{
  "num_hidden_layers": 12,
  "hidden_size": 192,
  "num_attention_heads": 6,
  "num_key_value_heads": 6,
  "head_dim": 32,
  "intermediate_size": 960,
  "vocab_size": 2048,
  "hidden_act": "tanh_gelu",
  "norm": "layernorm",
  "norm_place": "pre",
  "norm_eps": 1e-06,
  "positions": "learned",
  "qk_norm": true,
  "attn_scale": 0.177,
  "bias": "all",
  "tie_word_embeddings": true,
  "parallel_block": false,
  "init": "normal",
  "init_std_qkv": 0.0403,
  "init_std_o": 0.00823,
  "init_std_up": 0.0403,
  "init_std_down": 0.00368,
  "init_out_by_depth": true,
  "optimizer": "adamw",
  "learning_rate": 0.00351,
  "lr_mult_up": 1.38,
  "beta1": 0.95,
  "beta2": 0.95,
  "lr_head": 0.00552,
  "max_grad_norm": 1.0,
  "warmup_steps": 406,
  "schedule": "wsd",
  "decay_fraction": 0.298,
  "decay_shape": "exp",
  "final_lr_fraction": 0.0,
  "batch_tokens": [32768, 65536, 131072, 262144],
  "max_seq_len": 512,
  "doc_mask": true,
  "train_tokens": 248400000,
  "max_steps": 2713,
  "dataset": "wikipedia_en"
}
Each number is 50 + 10 x the weight over its row's rms, rounded and kept within 0 to 99. Layers, rows and columns count from 0. The size before them is the row's rms in percent of the matrix's.

# layer 7 attention output, 192x192, rms 0.0859, rows 0-67, columns 144-191
096:48 56 56 24 46 59 68 48 37 59 34 44 38 36 43 56 33 43 68 21 20 53 48 32 40 63 62 67 58 46 46 60 40 43 64 54 69 43 27 41 46 46 36 57 35 58 53 41
098:60 61 37 58 56 72 63 60 53 72 74 44 59 55 64 56 61 48 44 69 40 59 50 40 73 51 52 74 56 66 46 47 40 49 60 45 40 46 48 51 72 49 64 44 37 57 54 59
109:46 45 39 67 62 41 67 54 31 48 47 44 57 50 44 55 43 49 65 30 42 77 60 46 67 45 62 33 70 19 53 36 60 62 42 35 40 35 48 44 75 46 69 39 63 49 68 42
088:45 39 37 36 51 52 60 45 48 47 26 69 46 47 33 39 44 49 66 50 43 51 57 60 50 49 33 49 61 46 31 52 52 62 62 41 49 39 47 51 63 54 70 38 61 66 38 51
082:46 54 53 64 58 56 55 37 63 27 57 46 51 73 45 49 47 38 36 55 61 76 54 46 49 41 48 39 53 60 47 53 48 44 80 53 46 17 51 55 51 54 52 48 24 68 38 54
084:38 57 37 67 44 51 49 56 62 51 51 48 49 56 36 75 62 44 21 34 68 22 61 35 54 58 49 52 64 46 52 49 57 54 56 49 37 48 67 72 29 37 58 36 31 48 59 35
098:42 47 31 71 50 49 50 68 48 39 42 52 73 45 35 52 53 53 49 50 62 44 56 54 44 30 65 62 45 58 63 45 59 40 51 34 27 61 74 24 34 59 70 06 50 44 43 48
082:21 51 72 52 51 50 38 44 50 52 21 44 44 56 41 32 26 44 73 30 44 55 59 37 47 44 57 53 49 54 33 40 49 38 64 53 47 52 53 51 32 49 64 55 62 56 36 52
091:51 49 46 86 54 48 44 39 29 51 41 52 68 49 30 49 55 65 53 52 61 61 52 55 39 50 54 46 22 59 56 53 59 56 30 35 61 52 61 18 17 46 55 47 38 44 67 45
096:64 48 43 43 39 44 53 50 59 43 44 49 41 61 38 49 60 29 19 46 56 54 59 44 46 51 47 32 39 70 45 65 61 36 33 53 54 39 60 57 29 43 52 63 46 69 51 34
100:52 49 41 33 47 45 65 48 51 40 40 53 46 71 29 47 61 44 51 60 60 31 53 51 35 46 38 45 72 44 54 45 26 63 41 37 49 31 34 66 73 43 43 52 43 51 60 44
095:40 54 28 50 55 57 53 49 62 60 51 64 38 28 55 64 49 41 32 62 74 53 47 45 53 59 45 58 38 52 56 53 56 49 22 55 53 53 55 37 70 24 52 57 54 26 53 34
095:48 56 39 71 84 59 48 31 59 36 51 54 64 45 58 41 62 39 33 47 67 22 56 41 31 49 44 21 44 37 60 52 48 43 16 45 48 56 42 47 59 30 31 53 67 44 67 42
114:50 48 27 25 54 38 84 73 50 44 63 49 46 63 28 48 66 75 42 29 45 25 41 54 46 51 44 47 60 43 43 56 54 64 54 57 46 43 56 56 62 53 33 45 43 43 49 60
087:32 40 56 76 41 44 40 38 43 42 35 48 66 59 36 55 40 35 47 38 28 53 62 39 54 65 69 35 54 44 68 50 45 33 58 46 50 53 36 49 58 38 44 39 56 45 57 24
098:49 74 50 40 53 51 48 29 55 55 74 59 68 28 78 54 55 30 64 53 54 70 53 61 65 60 61 80 32 47 39 45 68 77 57 52 35 39 57 29 49 63 64 37 80 59 37 52
102:54 55 49 47 60 51 72 59 51 61 59 54 53 57 46 57 45 39 89 36 30 56 24 48 60 46 78 48 60 38 41 38 80 49 57 61 37 63 49 42 55 77 54 51 77 47 67 56
095:40 42 41 60 57 53 61 41 56 47 44 37 49 56 34 61 64 48 72 30 70 78 58 51 42 59 43 21 58 25 47 58 52 83 51 28 39 35 34 48 84 34 44 45 59 57 56 49
112:47 55 79 39 58 46 46 36 56 18 41 49 37 61 31 32 45 46 60 46 61 41 47 32 25 53 62 61 57 51 61 49 49 52 79 48 55 46 61 62 56 61 39 48 29 52 46 52
092:65 58 59 60 49 52 66 52 37 53 36 58 69 35 46 51 37 37 71 50 44 60 43 50 29 46 51 42 31 53 41 51 21 45 64 51 68 65 55 37 40 45 47 72 39 35 36 64
098:35 19 35 71 59 68 64 51 49 56 51 21 55 47 55 67 44 39 53 37 73 64 50 43 50 53 64 19 63 43 61 46 56 59 48 55 41 61 63 59 61 52 47 43 44 45 48 28
087:49 58 46 43 44 57 55 39 49 66 44 42 63 42 71 53 48 60 56 44 60 45 39 72 33 47 71 43 53 36 38 46 55 45 42 58 64 52 40 39 33 43 51 87 74 44 66 60
094:46 56 44 09 54 55 41 49 45 63 40 32 18 63 39 43 52 67 44 51 41 40 51 48 64 49 63 72 55 47 54 60 45 35 31 71 52 75 33 53 84 49 42 67 57 42 51 59
093:33 41 52 57 43 55 50 51 62 38 49 46 36 75 42 68 56 67 47 57 47 52 46 46 22 40 50 46 55 55 47 52 60 33 62 40 46 64 52 37 56 47 50 52 32 58 40 55
113:47 40 42 39 44 34 62 39 46 53 55 56 39 74 47 47 50 43 74 52 30 64 44 50 67 58 67 50 57 33 47 41 50 49 63 47 50 34 29 49 66 61 62 43 79 50 55 49
092:48 40 64 37 40 65 54 41 48 48 39 33 36 25 54 44 48 57 47 54 50 43 48 44 06 46 50 48 40 48 60 62 38 56 57 68 56 84 57 64 66 64 32 63 31 56 19 48
104:56 75 41 35 56 42 49 60 53 58 55 53 36 43 42 53 59 20 62 39 34 44 50 42 69 47 36 74 40 70 56 64 49 21 28 60 39 42 60 21 50 67 64 07 54 43 31 45
094:43 33 60 49 27 45 62 43 50 66 48 49 55 38 28 68 59 79 49 38 70 50 58 36 46 41 59 49 53 41 48 41 58 41 35 43 35 58 52 36 44 41 48 48 46 47 40 37
107:35 36 49 26 38 44 44 42 58 69 47 55 34 58 57 28 31 47 73 57 57 50 39 37 59 52 51 31 48 62 39 29 64 56 65 71 55 57 50 65 34 70 30 66 79 55 27 72
110:28 27 47 57 48 64 54 28 59 45 37 48 36 67 47 39 58 12 37 59 53 48 62 38 58 49 46 52 53 48 71 40 60 63 25 66 46 36 44 67 75 54 51 55 66 44 63 31
090:46 49 62 58 55 51 44 56 56 50 43 73 48 32 56 49 59 64 54 51 42 41 51 55 58 39 54 28 62 62 47 36 53 43 52 50 46 75 72 70 45 56 48 49 25 36 46 49
083:35 58 34 60 61 52 50 65 51 56 43 43 54 36 60 50 33 13 56 53 59 66 48 39 73 43 61 47 62 38 55 38 55 47 44 43 44 57 47 55 53 51 67 52 49 42 70 47
099:53 52 52 30 47 36 51 64 60 65 71 50 43 26 55 53 44 52 40 41 74 61 46 45 62 58 32 52 54 62 39 70 52 80 37 59 54 61 46 46 57 51 37 46 42 57 46 38
107:46 44 49 48 52 48 56 53 45 48 33 36 54 41 35 47 42 69 45 68 26 46 59 95 60 41 62 57 71 53 48 30 43 66 56 50 42 67 61 29 71 59 53 37 47 45 32 58
096:50 65 40 26 40 43 51 52 54 65 35 37 53 40 47 47 39 61 68 39 53 44 45 48 46 46 37 50 63 48 46 26 58 41 62 59 32 37 72 50 31 69 38 47 52 60 38 63
073:46 58 50 35 57 52 58 51 51 62 61 68 59 52 64 45 25 79 73 47 34 36 47 57 70 55 37 42 75 56 30 39 43 56 49 42 51 57 45 49 57 51 57 37 54 62 45 59
085:42 38 49 64 52 54 53 24 34 48 44 48 66 62 25 36 51 35 27 44 25 14 69 59 42 35 50 63 55 40 58 61 27 48 56 40 52 41 58 38 39 51 56 28 39 49 72 59
082:56 45 51 58 38 40 30 49 43 51 38 55 42 54 59 34 43 49 56 48 61 24 47 36 59 60 26 45 53 54 51 60 54 44 36 48 56 20 49 53 34 47 37 40 58 61 53 45
099:43 33 30 36 21 61 58 68 57 76 47 39 38 58 53 56 29 66 38 62 49 43 51 49 72 38 44 43 74 57 42 26 47 57 62 62 58 77 36 56 44 50 54 56 53 46 54 46
100:56 44 18 49 37 65 67 59 53 65 44 30 50 61 43 62 31 66 52 37 41 57 44 79 63 40 36 44 52 43 35 61 41 30 43 32 59 20 28 35 59 37 49 48 57 55 61 61
087:54 54 54 32 60 37 55 52 50 41 34 44 43 72 55 52 51 48 44 47 37 67 54 48 54 62 62 71 48 38 57 39 61 41 85 51 42 35 67 53 44 59 73 43 60 58 51 42
208:42 41 50 47 61 44 42 50 26 55 46 54 33 54 59 53 55 64 42 50 54 31 80 64 52 63 57 36 62 41 57 38 55 54 61 49 56 52 35 48 51 45 48 39 51 56 22 36
105:46 50 46 40 44 45 74 36 47 54 40 59 40 47 40 61 67 77 49 22 48 28 43 55 31 32 43 50 19 49 46 51 53 50 36 70 44 36 55 36 44 51 44 57 50 43 43 73
093:35 44 16 60 40 88 40 44 57 55 46 51 27 38 41 33 39 35 79 55 41 33 57 31 62 44 44 48 49 38 46 44 53 56 53 59 44 60 70 63 36 50 42 33 60 40 52 43
112:39 40 56 28 48 55 54 41 61 36 49 47 26 64 52 29 56 28 47 30 53 27 42 39 33 52 56 68 54 56 74 56 43 43 62 72 44 34 49 82 60 64 18 38 29 45 43 50
102:33 57 45 54 56 55 62 59 58 51 58 58 52 37 60 38 52 62 65 59 30 50 48 52 66 40 54 43 57 54 37 48 44 38 43 35 58 79 55 24 54 55 67 43 44 53 61 62
090:50 48 57 30 54 65 53 47 46 70 49 27 26 48 39 38 46 49 50 37 64 40 47 54 40 49 45 50 44 78 49 41 53 22 44 63 59 51 62 50 30 41 25 62 35 49 39 62
097:56 52 19 69 44 49 23 53 50 57 45 54 54 61 57 50 43 41 44 46 61 30 60 33 86 60 27 46 70 48 43 28 30 58 28 57 41 25 51 66 45 38 33 47 46 40 62 51
085:50 34 52 78 40 46 57 45 56 36 53 81 64 42 40 50 56 78 42 50 37 40 61 50 41 46 51 61 42 52 59 51 78 53 50 52 43 60 54 40 50 43 56 42 36 40 51 55
095:56 60 64 66 79 42 33 53 40 37 50 58 63 55 60 46 47 38 54 63 71 59 40 39 28 60 50 49 49 49 61 61 40 60 61 40 61 33 28 46 47 52 49 61 57 62 46 51
087:51 56 54 57 67 38 58 65 52 36 52 52 60 42 41 64 60 70 39 50 42 50 45 63 48 43 74 73 60 56 71 60 45 42 63 40 33 35 27 40 65 54 44 46 16 49 56 63
078:41 52 53 58 47 54 51 54 58 45 58 51 49 53 60 55 51 46 38 54 65 60 44 50 55 55 60 78 51 41 39 67 65 47 62 46 42 27 73 47 10 56 70 29 55 67 59 42
102:58 36 63 65 49 59 26 31 46 37 42 28 64 74 54 52 35 33 44 60 47 72 52 39 48 41 67 59 35 40 59 33 51 41 39 57 37 38 40 43 28 55 71 73 61 56 59 41
098:57 53 52 46 56 63 53 78 54 50 65 36 43 45 48 63 55 57 44 39 61 45 45 73 77 52 46 68 58 42 46 60 65 46 41 45 34 53 74 46 54 49 64 32 35 45 56 49
115:63 44 70 54 46 50 48 55 35 39 60 55 63 45 42 53 48 70 53 43 31 36 35 68 25 41 61 76 43 28 63 60 43 62 67 65 58 60 44 59 59 64 45 59 51 47 56 65
103:42 42 57 45 46 74 60 58 48 59 44 65 44 36 52 51 62 54 59 49 49 45 49 30 34 73 63 49 58 37 63 55 60 39 60 37 60 68 35 25 60 50 51 65 51 55 56 36
086:46 43 39 32 49 41 39 55 52 50 41 47 54 35 47 47 68 43 34 67 39 58 60 50 60 51 49 55 56 35 61 55 50 59 48 46 34 47 33 43 77 63 66 30 76 48 52 46
099:48 58 34 55 68 58 45 42 46 31 59 58 51 47 40 40 40 36 73 44 45 60 36 37 47 76 56 37 65 26 56 57 33 46 37 46 45 57 27 56 72 44 39 65 54 36 72 31
113:61 36 50 80 54 44 36 58 49 51 60 61 49 57 51 62 47 73 57 50 65 31 50 29 58 43 46 36 57 63 45 40 56 53 37 61 59 54 67 69 43 50 51 50 32 28 42 36
090:49 52 51 41 54 52 49 63 54 56 43 28 30 62 55 57 72 35 37 58 56 46 50 73 62 42 61 36 49 54 60 47 72 62 28 49 40 69 63 39 84 51 43 44 59 42 74 46
105:32 45 54 56 51 56 59 33 39 44 45 43 59 66 30 43 66 23 56 18 56 39 66 40 68 59 44 54 55 44 59 58 31 54 35 47 46 28 55 53 71 44 35 27 39 45 47 54
131:59 55 48 54 58 50 44 63 36 63 52 37 48 61 45 61 40 42 32 46 63 74 64 72 43 61 46 66 65 39 28 51 50 43 41 39 69 44 55 41 45 36 70 63 41 53 40 38
091:51 76 65 39 55 38 38 63 57 34 44 57 46 40 41 49 51 51 51 46 61 36 40 44 59 54 48 49 54 51 54 57 49 41 58 60 35 81 74 34 54 58 51 25 31 35 28 42
100:68 48 42 38 45 48 31 45 52 56 45 66 59 72 37 31 33 65 59 43 45 41 50 38 46 36 46 39 65 66 44 53 34 34 38 47 73 96 32 55 38 54 39 63 57 64 51 56
102:52 60 45 48 50 56 28 47 42 58 49 52 58 51 41 39 62 42 50 51 52 53 58 51 50 43 35 44 37 46 39 43 41 51 21 41 65 76 66 45 38 48 68 44 73 37 51 48
119:58 70 39 40 42 27 52 70 58 48 68 75 48 55 64 53 55 67 42 53 59 47 36 50 71 55 47 54 64 63 40 51 26 50 44 58 63 68 49 52 71 63 38 47 57 43 27 60
102:44 52 66 50 47 28 53 35 64 45 25 57 46 40 66 31 44 59 62 45 52 47 39 53 54 44 33 41 45 58 31 46 58 67 57 60 38 33 61 74 61 54 43 60 50 67 53 65
086:54 57 46 67 47 46 43 52 57 50 68 43 44 45 53 55 60 32 65 32 39 58 56 33 46 55 32 35 34 55 42 66 39 37 24 59 58 70 58 55 60 58 51 49 57 47 54 43